Weights of a small GPT-style language model, trained from scratch on English Wikipedia: width 512, learned positions.
Each number is 128 + 32 x the weight over its row's rms, rounded and kept within 0 to 255. Layers, rows and columns count from 0. Numbers have three digits each. The size before them is the row's rms in percent of the matrix's.

# layer 5 MLP up, 2048x512, rms 0.0333, rows 317-425, columns 384-511
098:148128095129049104129150124117113133174150157112146126119098101126103146100121129147157056123156158144162134119126099156168081088122079111057162071118096143131114135112129115130161172135132125127142099111133214157156113097162115070117138124105113160143164150167148148182133065108091100116132107166094124110114138137178060122097098168086097156124129155071171121094204192131122146091117
097:143197089126097109079161142092100086192136108098079115195170099110174110185144109094164115160107112127117091117171083209054119154156101076114129122091131146088063176124180177119131121135151141140143137170155144200062161172143124072152129100142124151123076121171139164157214080106102184134081148099170113107133108104145096125139140124148153123185119159139095116165077120122158145142120
100:130102169173158135116181129169133142159112136139170148108151147132081106070132114140127108134127134018117086124118133126064109114139135084157122133136114175108206117171123163134121136151133142174089102075142107122096088154103140172122149162136142063136141129089024145152144147078104145191142102184099096180132109126220132106148165089126108092164132076131057119127126172103140140104150
093:113118086162128153143184101132106148102122107158098092119146117105175197185162133156167128129137153073100137163137130123119159121105125177083143159145133065111111080116144142191168145152133118177142143127140148117109104172084085115164077138125183155172196160096149117126135095109135145166086186134171112144166103129109192125108167125101090109131154201132107157157130089117144183107165
097:104129104141095136166090121093119134171137100095131173135121219103124127108161109146147100074164114117115117132111119143175109091130150084154158049102130120077160105103132153081131140117119150130147083226109147144096067144097095138126147108103191126096137101149044120176064136141096086093107130151151132097125098158147169157120166195121135166071108114128143088136183106161096084146165
115:125112125102113140119045148176091161122139127159157120149161151073082118110132117155128156132137178144164110136141098116114101098164179129163138122089145078133099066147151151114042175135148132127167086076138099114086128160110140178101116185114080132118109127124093115152160181155102147184095133133091112135121129154138152096110084119181160107119144068164145144170165145133153153146104
102:160080144167192099073129128153154139131159112077136164126147130103103129161142168122103125150127115117140124099090096125097112098131138128159105186155136126117124132151142121116142134085091119163124103196097127128107099097058172109173149059110134132099038182135107133139082078091123112153109143185102097114091153160130150088204143116125212194135113073069098169157133187149142166146099
099:153084090135152128082133084147138116120156101117172155074152113127132151087141128123136141103158154077060145115105128128132165158090107199121195097133133201086126094137097145145136137087097138144143057196093134095180099115116119120071130150123100113132114113146108121100166084119118123168151100094108114158121076167176173169095086173108117108059097161044140124100112122219176177101171
091:106138113124135096136137162105109105079168133084161151044073125142144132148106152152093124178191124090197110155099146136141074074153115089122170131129088128139190115121155102126129106148178150139153085115154033132133198145163058097126152127149090134236090151103117134113119187090060046155161134166078115194139094104108149063068061125165120092154120155138148152154082141104134079111060
106:073134182105185174150112121091149101121166127188118110095136144162096129193125110133101143147135124136168145099095131114084132140180108110099132082206061151137074104106122156120135130105123170088115088111133135168151081180176094112069097159133096082163085126104104089151180152113116138099101163118140092098122113118082168103110074199124103176139167152155118141129166116076167159167136
099:089138086155079088129181139134106159138124114096124132031187131154221148102126069129167120163149124090161158121149085139064210172192102120114174178159061071180103127095112142179124103131134158120175106154106140138151140072123181175127140146137093190130108094130120111095169132106115190102106116181144103118120109098087122120102116106071167127116104195206091114085071156107130170145114
099:141109103142153078061075129116105110106068148123109102131141110137090100084164116077155145149161138105095113172171120095102118138146124164095071100090113142100132139177168122143166131131165154132109118075114130100100134068103147103116133140190104173124156157079171106153081078090127139159110161120126102157211140138150124143097114106158092101132126147166162092053102183163128134096143
100:115104143067115108088103102066156108152120110183135167148173074181184095128163123148119126087165102144062108052106146151149086067115114088145088146112108144132119157105116138097153180135102081137065046136133104105114193154156120171153166124092168055129132124110059092118164101149129144112057119186097136132151150116124131135082138139091140148110146187132078121069096121159159099095129
098:141158102081064101180154155156111162187178119124169095106108139132140108125099201127176082151102145147147135110083127110124199157165166111084120086113066107157130124110141139144127135112072141086116147104139098076146152142074147109138126195139141145150084136187121126111185119139137177147135101115067120085057133091134145115065113134070148079170113128149139095166132121096140139094149
104:183138139148169171136114117093148124127182190124162094086145086169128125153083073110160140172071090160164183125161114117144172122107068127100082172145198139160192189132129163190099153123145114119140156138121112088141118141149143155154153104125061060145133132113128096157080090085092170135131126174141125097119147110151144149135160147155084122213116069154116156178160124094076070112105
120:149162131148138161075119081123140086090079137109143132073098127138124136159108081108124150181148175121195095109127094191118142156138114149135199099111160147098131113133192118081060128143142140132112067103119102147178149105069141156133150122145076159140130127170052161107160174146121152090120155049012105139163172121079163076116122132138075141116080137161129180158141186115085172094065
103:105081092076138126086074121163165079132186146141130134139112112162106108134134134083117134149132121164166127111119093075050108161136090127142137104158168074094092127165152102121152155140070100190126116155084171186106141109124169135141094164153167130157140123113175126126091101053178123154115106152128122107142133179125112125151135152169125117125142127157163095122127131124123134161154
099:174127146146141137186138095098123151138069084122135118101107135160117135000165149147139077078071137125154195182153164108135141088162164089154111118068123160117168099136104133100143051188122106055169156122119149086162105130128133116101155087123128094092139169181100138108144162113117086095104195153133122161114175178097086172151106179144117079154119166170115137167111129104165103090067
105:114157093169158162194149124126141142187119127127151102111110133127165085151164174103202134131073121108072070130116112146084020118124130098104132170169153107139098143151133129173099112105118124159079107184066116121181089121132145107162133156110136110139174142113095134096148121132155099197130194097143176115126117147115123133119144144145115162098125128078135143168073087137117187132147
105:116137137113125104179078125134115131106107151160151111133199095174147166133144150175141143105096163163142140070050097121124158152169150086132093082103140105117140158107066146192124175226136104239069170156122136178125092135148105129097177157142123129145169112087129163073140104133106102165103121125145125079159111133115121146137127118116108139119093128121087136178160170145134180095130
089:133108124144101126100128082042132057111090065148105166116096097125194235155083154095174105131118125175070117082172140111096131114098097121141119145131098134132141102163136183120134091090086067094140139148140170095141125169168112150117151104091091118176149054083111129081134171144081158075096186128091113061118179096159122119104113114092178117102082079086151194047084095143113129126131
102:137122133134122085116196142178076134079137149126160149164165178103130145104101070193107117123061150145142053141104149091129163108046135084076109162135151141167135147085071149161070176147162164127057174133135142130118125144184102128095170159142105152119093126199077109097107158136122108133156145169134133168131138145087167110083101112157124061126144214124072133146081170133156165126077
095:122100137144185181117133148134149110165195077092097177078109089068160181172114127156074119127125113124146127126158088126130145114125167149122139152160132107181081139117171102176089117102164142136122099111174165119147149110125174157075149151164126150103109089151121101067120080096138170157167129165190138104125152135111171138160141125191132142129221076102136095148126140150112170166162
095:197122181120137165102113137139097139119161159114129079158146132101084098099166141152099127148136058067105173218151070077095135119087165078078168156137138101137127186133195151084129141120105119160160145142183132138209133173126168124135153096115099118114114110103120131135114054075168141156103127101156146135126145081181167146148101191151127079158125147166136194098158101132081096100116
096:111170061104087079109169115116090088131114122091111155140134167113109113063080104158153205130111138141071113186135079069142102155134096149099107171123159118151067129137102118140177188062109141188116128144172195102187094087099103124144104158081103135103113154098124113129160113079146151148115115149132128156151132144116096106160127183168084161153130127141106115121129178055137126115136
092:109159133121156102125172098157115190157169116147106112099186125134103088099123104150150126076144163152132163169118102155164122146146166138117075145160113147154137168109127096160113169165105136140119125133122088114128101100087062172154170076124136166165148125125048164126085120121094098113095117124094091115096121144173126083164147124123222112126169113150105121136088170105148168115122
099:135165104105128178104083113127096105124095091131083171140114155159097121174149161119135154105077090116188130130109051128187100162142155077133112107128119175113089169154153192129119140157153145093200119088115113135088123086083105108137102104180131111052170134193215146132137217074107094173143173160162142184145127167131125106052121105122119127100135152142111138112133105156128112134122
099:166189164086128161178133156163148116127152113129116092150073087137108154110159112171109093123139132084090181088109145161155124118162145140088143151118148119153086112078140106122182134170114124131162105160144084173126111128163111146136117143103124151137063126130106135161084115096133111091124131136112093096102037084138160166163061176141116128119134099179078121109111150145123120096089
106:136141140089113165092145086108102118172163150147066087174126106096132146121132138151189108094141098121174137105172121151137131106145113111124203144195155050130145110147164098200162156089149162177184154136109142136096134178118110161124144112090084080098165134115138136142090085072105106146124104179156079099122118124040108144112101104118176149138161170139124124141186153142131149176141
094:126154155073116135072153081115119073126091127093121185128145089151177162127147153121166150150107109125088159140116107130049124150125134179155114090135162065101153090127158146145105147150124089240181144114157108097114131128155113141112110105133147089153114182089103130140145117122120163073082111133117112091120135100142070131093091158203141138154150102125173107090147165080097169133114
089:151124068083055120111106180109119198130109105170056129126092100160156129144170113102173156047112132161128102136123084125097120171169170061064085095192166121104093155148110135137135125118112155078111103109076134170086080146123117136161068063133083102124184134135083139111075147108064103111153135097079146158103071126083122168139102115146149179129152114170108140094080118189135146136130
093:191134120086155073153124106093134148162108184095146133156149147165120180174143126128113169128127102149148132077129131154187129191127063144147137126124138180119082078118166144177125170168116154120140092125093164137090134162074139148078122142085115065175095081146142135089117136123164094163093188151154138124118145124168175163133000108090123147182154206123128128093137156121128157100173
113:111112149144189136150122061120080125193109126093138152086111103128135095090126143121192123139109154108167185128156133188134078090120118134103089169088193129118141156156114087184128080159122161181112145118136170112149092135133147076150180076093119110134119120132138112147106152165087093199095209087102077160122092106159125122130104148155154153081085114101099092109139117131158145115136
101:165101092170116111137113173089071204123172126117073149197088072080137142118157096040135161100139101178112078122156096139113082108096119123101198106114139134141162163108183129095077139146177120149107120194172115073136150114093115098124142126159118093148122122140120121146156186106140143164104127150122147103141139159053158056182184103125111155106114109152104115157126168173112183092134
117:097235162074147141104151146175123181166089149086124149150162161128102140085095156119173151135159159110162097147068125095134143084123179156164178144116129142158141091157142152134132133159109106105078135082144165078116139138125143134120176150115118122068143133133111169159157138138068140082112164144060118069132084142133163096116110080143090059106129141137101188097089120092131165085112
092:120087155152092137168150124127140132085131083124121071136133079117127140105054133088077114102143096187127148100137148143175122075134186157127078101102152135108118151176131135113183116131080132105092109127152110173144083137157073118121110109154113083138185098091060116118162072132136092097170134110150131148159163133111110037146117109205119148127118127148135155091095118110137086140112
095:124100120162181094197100115135099184096125154140093110096127135098131160099097084128087186106164131120133150156151108111152182142103113150125175163111088141159109125154191151182075143152149092121080124120132097142131118196133043147150140127139057113111139072167166064109126159040158110115144102119139119121104159129116154160165134165154104113059109058103103128113114179098130125154100
101:141187115142159158146192104100085150143133153177058120198092166068172132090151116137178150162146162105076175132115128130123186167142127133110085179135142133155120109111117143114079103075064203100116124128127069168136107090140149103130143096147076086124122149177162124107159103160069096134085152163169146146113134103113083097157116112171037164114063160168107149146123170145147168126148
095:107150137115124086120126155148137115148141154097150127152136106104133062148152119190144034083149125115109119129173106131222119122099106151132098123170178139118178164112116204153093115162076116064139110160148154165122132191124105059195125138146114158100091160115111164157107115155083138081154149174136147139159134153124081164052124096083113139170104121111070136171178094084120143101095
103:113093132144134054137121116121137150178102113136175146098150145062158110164143081161095116074136093087138125118113109142099094137232092139140144130146159103168116118106104122097140098139048134151146123124080066129117084117174146164111109098154078111125189178155126130065146073149177118107136104131165094135090082130155156148126083137142137139148100149139133102128147139185182115126119
102:070110065130085150053189131127093169114152143100087109139093175120140108156165113157093109107109116125153137138100117135086169135095156076119165101175166087106140161123185159082139127099129112090121117146149130146084078133081103113124137112187105114110156154156110060131203146101186087167109117061101117155060152105105069134117175117117115157168122209144130153124129147117146115096168
089:126092153097144185128128160140172141101129074147076087156088117180104156106126127145121124065105089135186134137158153202152103132152133095104130139109216129193138116132128144138124162119104125164103186131155110144094104172122121097139136095145106129082143090125095171154146149118098134140122128101134182100068124072078114075144092056180127108146138100154111113132125148134100168130112
099:086115181156126105090178109176053185145117098115205173188074076090157102181092146087112143142123096116083219188124134072141125139090054141167090202083132131128072160135073143114084051107120151142189097120166125161127118185080128089164100136121126124125129093170120148144189098150101172100102123137173105155139111099106145171153099199112121136044101180104150132141100171180145187115114
108:074098137090160149129086133133131152136127171088165113094188135117117112135160163137178086154147122097098127117161081058134113150152131101062103153157151130125159084147107130107127159135092136149115113140183124132030170121172180109112157105131054098134095159152113135094157125113130162153162130162110090099098077168129119117127116160109136121159106072163114101094124153086112173089077
095:105107127126173161200141131122110097168156087150124067119090163154116132133085080140157134142116192066128195126127132148161070125090129142121108105116167145122093110151103181092148156134119132161097128081161048206047083134136194102120138155109132168159118077132134178113102182114149033135132104091132131130092093066144067097178136159147124103082149144029122114059178091107158210123110
104:081103094179060116194077140085116084209139134153158121173067082085107135118160069100115151106139075156114089175165109056125094110153130160163130138143120106117131126154137143130085127146134084128126121151104069128128147127098134162152120135097127095104140174065111152130134182079094124170138132180087122138164122143060101081155127168101113082127109114159125135161241127083131167113143
093:144152117061126095122121144172125163089151187149138152116155098173166142111073170075135185129094108129040077079148188091169163218099185183119125147146102170054108163121145164153142058133082196112128120073107143142104160072119127117168139186095117094122180133110120165197174137102151158089131133123183107086071145114109117128061116116130064110089060125132142169115156179079143117151160
107:155140110136117124149143199100084129225106119130140143189129152165169111103156085137098114115087137135100056076145194127055127092126124095105169100096083174167134176172163204056125095155148147081156125110148181136117122110133159131134135170129115087135096130115163142125164120087099130167153131087081132085093100096111092113110149180132121100092165126126187137122121142175160046163119
103:146149102117124160088090146151179107204131127119137165127103123142089104145135128116092152131018101094133154130181183125175110124119103150072146112162132101173200095138088095132153173163139100118162117180138120096061116146143098081095125115108103153109188184127132153125145133119112169127113115089099126103131104102142152121132105167137080074090087105162093130145153154143124126167119
098:119085135185127133085119194082118099131113160183132153087080107175134097089136132104116141147121093107104131070131144149167103078121116148121153147045115093199082110090102098149103043065147106129029112114109120092159144149141175057128127060092094126130145160127111118147162129082128146113123085086145191128097140126076153135086144074136147130158121159178140163161100114078137115123152
105:059103120129116129139132145093113144106057115145058086078111154075179142166096204147115148217126134128095145180105163116116153083165176180084115109120143113168122183152150086186102144159149114154075114105090112156138121147132127114099137136108115149113123149121145108109135129152074104138112136128144151131144173100120100101073176103106140130080075151117133077215123076141088164146128
101:108155085101105113203123165140186123088125086168119118120139134091162135095122107148156176089124109164114129068115118128104158181092150086101135193148097138085123179114128138077119108115083166136141071144144115106105158157126069124133152091140145148124101125122126122159139138087172096099155129146183104083099070147150159101164140143124084092096138098167124097128128129155157158151145
106:140076126126133110126164072136087136090146124134198123131136118063174104101139117144145113121191156152176172087093091082119136139120147167156128125142108031162101093112066123135142125126142158137120072107150106145117054145101119143072156180097155100123120178135174151160092143170133109093172102069127179138080133152133150113061086165134085101106129107121111133117089141078115139136113
098:090074161126060071132108169081160133088101149097136149105150121138152190108158104119133170094173100115081095114063113112157177135152064135082082124174109142131110191103077086096173119178117104108152167133171143110138115085104142138119183136114087109125120061144155171135165133085144095089169122114148078129128084072073101128183130123108069159135119129109119091051159130150140113077204
113:122118123149088151146081178194096174164155132113119117138139161110126092108050113101090112149119122077140158135112145100107149145116155163106096149116100127143098082118045114135063117092137119155113122112113132104160148112123106127152157109099120133144136175168160119123130174167117115159105083160143097120128092112114101099122146093145134179114131157145118165131130094165096128087159
096:133147094111105123164154125104121080070065147164070142108118082105136109158112147123157136147131071108114059129151110132148170074128162113134103123176202076073127169128097133125132093050124132110110087212128120140148147170162135170084138121119120070107138153094109158152095212108066157150082156185128142069139163143115118124084151173133061113075152163167141071172108101136169120160162
098:071149132075116103151101115111125134119100112141144088156144155155129176151114115132114136191096146109117152115105157147154107143114039114106103106189124174118218046066124153082071114144117127091162112089123119104084075152172127133123141034133128112096080201064094127160154148110153153147100113111139129192097068154129075132106182105146184115143111126129115161131121140136116158207116
100:141139074102108149169131145120107122164096181099102126123157144093109112162117115114162094099119106136111186083121174136090109116099117118075127085211179060113128134154161128129171140158155124192110084149123156148159116131122173146100078131111149090096160156107081078136095211094096182185130152111106077177133100148123155112155156100112116079135123125124080174150154178119146116122101
092:150068149097121049093154216163106147113131126139062091174101116128132110089075116169093197146159122119152141113123126134143102107099202135116061098132119128131133126153142159142160171122113119165126105121094130136166109145151090098134125137163133161120122129112172038093089114089211122150118157126173138158075179156089169120136043143094136118130119125196106074124218149104126149128151
106:172113112104078088170138087132051089150097138161128124148181120119172152114093173133109153189087089123069134122134096121097195115131113108169114085107138123155115166100184086140108068138058117148152084169059145167150126123034105106181151195147109114087091118131145112109108135126128140151139107153132161123112145130148128120100160146169120177094119118111130095132127126122159129079070
100:130113155166094114142180145150127162145189038142089136059090091186130111143163171113153161129102216136067138106096124105157138170079080164095122094144163147151163090195149163157116164108157113083127132194119127149093149155191118212153167113181126155186137088099112149139153123083126071111129180107093145119229054130102151143156131160116167177191125137152103143105105110126195132157141
108:169153089080142136187132112179118140221157095092141174099140059156121062125121106122155136112135133121104147137128119113171092135144150163108166147081103086161148118187119152101090072103146226136101139142194111094136105122122167147168094150083150118118113104135145138109039116060096120151121143121138155092068110127147034091142165060080156120168147149148140121159108137123127083137121
094:161111175169102123171146143086105162151085107111135154078064119130130167084168102208156139101168146186129141158130095133146137088151140071169146161112100080087073135134117174106165070139120118145119149126100096096160124138084133123123150084154139061131171140126129118158117080118088092181140163138164072131074154124090149127081147149109083158077131125160103146174168137103110110138121
098:146087065122104097150182118137133088097128213088136104105116087091136206099141176087130076122131144080107105146151139065183200158070136161106111139132085087171063119079164146126182142151154161123121088131132174085100157104120155097099085108156098128123134164116132080183160133122140116182138170107139116137120162136180124118075114099180178100155135120119113162103075179097073113053097
098:094091155084106118128141119113133063139106122172130076124132185169171107103147131161106095137138153124144126109135149106134144144098190130159131132141164171109101144086116142194105183123150158195082191127096104073125090138136130125146126099135127122098108194144142166164116097105154101176095166162118114126073068109134112121145085127110124131134126181099094166200159094104167155088115
101:118148154100168118150162144158109088095148164136113110128125154153138148063159100099101192103118101115151097110140116154116095162127121155086141097101091144098155141142127100109142167163059187142138096193096088069089100154114112066147133107120132070114043138128116150129170084102133120154130148148092101102135113174154111114155168203054129106131133153107091148167152112150065164088086
120:110151132083075085176128062146121151157104132092155132186166086180134151091087113112136129100170107092102109105119130096149116137144134124189164185182152129076125181176110103177122113087153101086107113165178136099109143113177124091168088161107136129147088113129127101211142094072079163128140163144126125102105111092120145120117128125132180112159141112175142142120115133083128194108091
093:115162178133148152121130149194117128136128120104130110153136164159136116139128077178119119140120149166146103184146175124090143117145143078134103125122138162163092120170142096182110159065108150110197140146110055125092197130110106136169128107067132083089199094148141128101135111118152090146188116108119144134128104088043163151150087122174107180065109132130186098143182134143174136079111
097:060105183147128139116103109116091120129091160137193070192158146196122052114120136163093102088151142114134136145129095177039128153129079184095089122131114168150133064078176104128188184151207132088171157158069146128090103117124090141131120164122153146075164120130096205098106129129076108146133102124185150130124152072103139115174158142141115146146064139075141161119142131095068079127127
103:158077097120045118091084105131117133172084113140151102085200127120128161140108055137118132111160137096194123169142098135092133063127135111110248091131164075070191145118116224132115142118137194166095153141106174188151152118118138104152128145115066114075142154104083145139108122102103109095126101160071136150173102131072058116096139136126131116135079112071099075137096193108151120142150
097:123142108103119129090138135083088103175204079137138174110164089139157145146109106131086176162179155189144166101151109191086121186093090126138177107128155191129136152172051091076123157213110179111094122122074122071115114200169115159125129145131069125092159084086086096119102190105157146106132111123129189088127144188113195138118162114073120162147125168119123132125054096075108133183077
094:171098158140126108115124093101071184102136190154133157088107166112064160123121134065093101166104134149166141158098133164120177111064144178040104108098098108139111075146080197136117141178150187158149143153124145126161147111113089081079085083124116089128140110167061220129118141122163203133218133065097113126124141118074058117091114110180089150162124107174123105122122189104114130078190
091:155080102116111121128117165140165101134101095125111146132116100198077142129103139164100160082112137147107139136117080131135133128121084153137068197132140137151127159132143133158117118159171186154110119095136142137115099075080129146179182134100129131163113098133099174127161123105121173153164126122105092052130063164112083186157128144204062092144077135072105122123138149119070112039132
101:137070150123125057160120085095104122105197111114119175113175148152132140151116142151176154106139176189129174108121132162153118109114092122193139101142113122160100076099110131083109131163120087072117118161112135151102127105137092112090137192134129113113102066122174187108099079132120148107155130178231149116092093140158114142135110071157075115130136136153116089108065100158109089159097
102:130166140073117125100147173147104141112172134128082096148123182155141094081101120065185138141151107128090089138103132149121140090093126100164129142100164126090093154216098151067081113150178178171177142137130115132064102165119089158160123104133185153169115131110073208180066135109148086084121130074093172130117172170154111164110135146123111115126100094154130103111061168158125118182163
097:085119157144107175171158149162114131113165130183207104099135132124114067096160142171111130082131125116165119086111144177094170128146134097108129132119141088145177119164105110166110175138143129079180138118043000087098141107147159111149135151155116093117135136077111142074143106139165142117127118105135114112118101158146119101116128107142148103123101187173130155184176126141152197142166
109:124159138122101111139118163195080131152139092099092141135110071134141145116125136158147151181118145103096116175110186073130146106123089092086123035117170118110130135118176146152075156159072117176142136159105093165094098154133110116144175156115114106103106141091194188132166082131163130152127101114152194170079161098152125086154125145201147183148078149066098198153142132169154157123082
119:066151156072143104103095141121087091178129094133122119140157146085126120112091114117128121118122112160167168178123078104103161123090111125127137106132045099140142147084107115147126092114106088136148155148135170108141074113161117107090117101094158105101140105134117121121097162131103161131061075116052124129157062110107061171169124164172112117181119086121136102074144102093136162139178
096:159115122135084114106067158128123144109134147166100129134143133100162183138159062097154068074075038151075140118125118132168139199130096126099112095069086080070113191090187153152184063130129122141148188171134148119177121095098111117140147143136134150137046123112153074071180100091101140183181118123181131110134146109159134099144142124108137149109104141107192133201096160174100104101141
105:057138117062092119169188157116187171188179054128164073168137092094143135122119094204168133061154120091071133108124138125101180072134112121114102144122139145168101117086083092151190114123118162095108113184172157160164118093114122121151135102103147110043120116121117152099144120179141108123095111106166095124116106105110140142147086147111098110144086131117131125117128123143049168156191
092:155099092151196152133080127087094128099107184122163187106112073125107144119211083126115136141152064099181104138095108129121138082112107176116121114093100124114127123192130064107103065094091113134143130064080114158126123135114162150107096153202142113179119133135106098146098102136128100118115133089147055109084080082127107147180074092120145139078096110170138109097132124071116081190142
097:103102129105151169066157120101130113153177155078114155122123161084148156120125108118190080124146104072142152195111081127169121156167123098135137113108127118078130084070138089100132108136186120159201113222083067125141160086072162091046128130153138161122108142073127032135140110136127133088165094145084119068177136109145093161131115125165155129108064110145230157153103075107122149140161
104:079163146136149156123110178126124138184165126154093155137161080119156157086143190119072075153139075155073108119133100155167162093058140172171123154141126130139104138181118126127160135126132107166131117103062109206142117130086129113144124115096079135118137091089121121128109115091130141117137127129109142119100126173133151130126153134105132136175064161157149142182105190121101133084135
092:122120174155143170128139099094138117101119084158145158099145125124121132152163120112177076121128110053128109079120069122120074106096134129137134111129172146118173101115118131110137193155094064078068148072153152208196146097137130107097135120139163124082122170138117198101170168137139139177140106147120157129134144103133144109173166168143113043093115041121163148099147086118111144138085
106:148151100147091169153133136106110142095116155100110076124124132109113133117173101115095180126166118149088122124166158186128134138100091098135171158107145157118172163148138119078162150169155091127118066202065102130101163142076109082151116085110136148126129169158116083113094138119084120120122169146128149151129152170107098110107110165123093094179079139146098164170116157079194104112136
096:192105136113123194171091123121143099105146111101118090201136151130115145148146108124073159119118117167207086174110105079070112099171102168085123138164124062145098123101184099081176164089137198121152127152119103138115101131129146132138214120126099088159152172116104173167073150084068126150111117129089127120104115170159073142064137156151114154141135124078124175125171120142127150142133
094:126104065130124096151146105102154124136152129162094106083095134133114141080144053105128130132069086142106120174121087084183101174182136069137091117172157101080142108086124135124096104145081137132082134135132140098149128093134121129126098148120169103123103148092077146139121169128109106106088183089148143162105127126106163125090123122113149109103064152157107142163184121103168153085112
147:116180127120147066129193096075130106133134169145153125142076161189163121191114151100139142154110151024107125077134128164124146130170166100126157146124170099134132143139188125161156168174145093148166165097123090139145142150175115151104131097151127176072114114119152064122179149107151172130133112153146131089151141151136123123169104153102205160114127206147095101159163144083114085104149
110:155100171148153159143133152178100125109116147078163152119143117140152119107081140110170082112134111140128154124087091111100060084188139106156181147107111066181133132149155094111142122141115155120168113115083119147106108032096118105097182088094092211111141080110107092109126151102137116103125097087108093054122076139140125092119137142104141119104126043166168094112137107140193082132112
110:116088151079092160108147167151094153098085106141103171132154114158146137094122121121116092144118165138101110110124148177173133057151070109064150139119122162084074127147206150173142154148092119128079134106133135125129198134142164174167125173127124123110202131152089100125146076126159204084166096145157113114185132081164111120096101133196093131102149132136116147143158130189168150115107
095:114118166164159129100194123079171138049104128105073132149121109127157108148104156174132159108112156122109139122152117127127138083113106125119177155083142131124190055147060144193193140116145172138113127092066128133128122210119153160122105193150129125097137137077097073088149096147160104125165108113158142174144095126173170149139109102159148133107136143183121133078134155204156117133136
090:131100146187178150143109174039135150095163100083061167118144108149123114108105160069142082107123082134148094108134133140105124146118114101177111161142102090098143130148108107148094104116163162141207096134111093076157135144137100161153136128118143107158100134118184131126103120114174078177163136107143080086103154158129093131122101086172142153124086037178137095129111095118132097111171
101:114133089076122135169155120125143106120179175183150119133160200171152204139104080149142103106108085114106173177154095138112090145070120107067170133136102136122155123155174096147112090171076171105090116163184130134068091173104157126130110144130086118095153120118133083171129149135122105163130123131065150081160071105113118094089140156140119116110103072139168147186105148149137110132139
107:150131166067106114136148140124149084093146080133132085067087118125094147118153155149065077092115105153141109134161056151149079146067132145112125090122092174064154080148158092130098140121125095157154119150100083169111177098121157121149119109127113126110112139102123144139157139117080143158108108169119118124164078146114212155171125144086131128162132107108139137129122144155109113096166
106:117139120107137164094152095076142109132084118141129127156113087147127169104096184145121132135150141166101057159141123108151190093135161161113135111153171132194096137095189103148095091114146204110131149107165163127121131184132129124103113190149174132161140152154117092151112113108146132142144205152069132136154052118101167151173128124140138149134134164148116119146066146104153093074079
100:072120140105110133126160157163106172106188096126164140152078077106109134210101156138153127155136074096125038189188143105089197150071100120131150123147102108150102162106148132125139141148172159117173122135058125172032128124133148192153108168092137164076046126144120134110165107088173190102154135170164171097078096058066075090094125106155139168132144019139094157145133144143129173114147
095:145103148115123161133084109157153121106131139137158079131120131129092135084128149124180136118087124147147163123093101108084141084134171092075149110093178134111190106109083146119192150136093157196142115131169113113115071124108124149161112109162120118081180075120157108153104134137077123163134153118103217105174118132097178117055147106107077118109164103102135151105066150087168116176185
091:162119107141101098119135152114138119172165086150114187184124048083154151141165135146145089148167175133158095116136124158157138131123150087134163128163127159143103175121083085202150127176132162165112143153142151099143128122115087105141084142159127097110119101046148091120115124138155037112153178116140096107122153110094128145132097103186063124155127092165154066158160109122080124085148
096:150140139114107167100115123137142096099152092082165011141169120106115106123141082181144089134091099130095154053136075157117142179101084105126143140121096104107124100145097120128104212154131117162092096113162167153088166154105114128172161089130153101136083142177093148131114092134169121171132093198180123131083143116129145128152158107177103157167068133143105103103117108172131075096187
093:130098157171112147140151132090137119126143132082134186106150135132131116114109109118164160097168103148084153165108115155089116076136079148075148104134139169118122184149101070125151094135116085099133125044065127065149129104101158047167123119102117187139150110102096146132160163126089118092159121158139153116120140104093123148163114138114147129121087169148108161166089170094125120124168
099:092166130124083079128153132092186073135123112087098120114123136140178151120103119061141180094132064115091090106100118125150171126096163109143119177144145076117105072106116100211104134175142087147118127108156109081164096131145096092168186075144134107157131061094128128157118199118125174096145157085159132131156098158167086144165124188163081075162142160212132119123134084119126083095145
088:137162139100129154135054145109145114156144145147107136091131130164159153115164169149176125205139137123159093142160139099137127155097131143130171106101090124163128141157170120142181157118083108131137130133171115105088097108127146165155163135162128154112090164149188185107104098148077069125142140095137128149132080120133142168185100099136092132132122191141146132106106106123144134120168
098:104173111157170111092056067145073148170142106124110085086110173099120048166164196093105078131144102137159156160141166102045160124121139089085068127111117151159140141070087112191062166114109154142108149121093115102116156128104158175113141082169147060158166138106107248164116153144119077110124136141118100161064084158131074097134090160110184135149119108137115173100112084084119141102189
099:134101112159125130110150124100214113164123121188138092071130131131131120152130175138110143173120132179156152105125081188105143140130135129096062127138116155152128089142138104124119137119090114124135097085147211158061086108144146141100070124103094126156058084116131141166115124171121097086147109119127143146115122150123146076127153108147128176163097096118154132110139146086115163122136
099:109163156202124215108094139137099091097126172085112165206160109093097052098123141165116126052160111127118182139142133117115150130111127146068121133092064133109067069140145112183176094124117090186116135164128099089078151170167141130131150145129099181171159153153145135182129162077093099150107134124112095143136127154088102159175106118074153155189154126148132117099174156150093177134061
096:130147135152056059086155109117074157184075106151131123155147110115132093204120157130142129117093142130118121134118136117144098080088133114121142127150072164129061133100091143153113140146094154155139145110057112116114153084191126106185149151119140176118071129080114120091193204135152119162098197099140111133104189190155115145110142122089058188153126130175154120167139112167121162135167
103:147135136150165097200098144171130108080061075155085157143082104102164144091124120130155108057175133066156166140109151190121047141093137126066134120148088033115155158126147125104112121142131155132159104086057153219126118163149124130164113143094129128105159135144121120147181132094163121130190096178156102110175152066107055094171054084152101171166131109125134149095098151094120159159124
106:148197080112137093105161122107149109110135110139108198144135109137147144114139112107056072141130129191138178135133107114157106101177102152104238101182139121123139078129148124096082146095190216111151109132171122135076147125168117142182160111103159087117131188102184107133109097114144079111171156129127154128133100156141093136212181137092117158144172127187126147182186111093082087178153
106:096133180116138107141143161044056088119070073151097124116104077097084105127090101080113072077141176094137116149111151153141133085188191127103216094126071209202122148186190112118177117176122175157158164116136093107172122076076099125184102119098147140143109081112178097151146108131148157054072141116158101132060129160150081098095163120109137118147143138128136103186066088145118072117176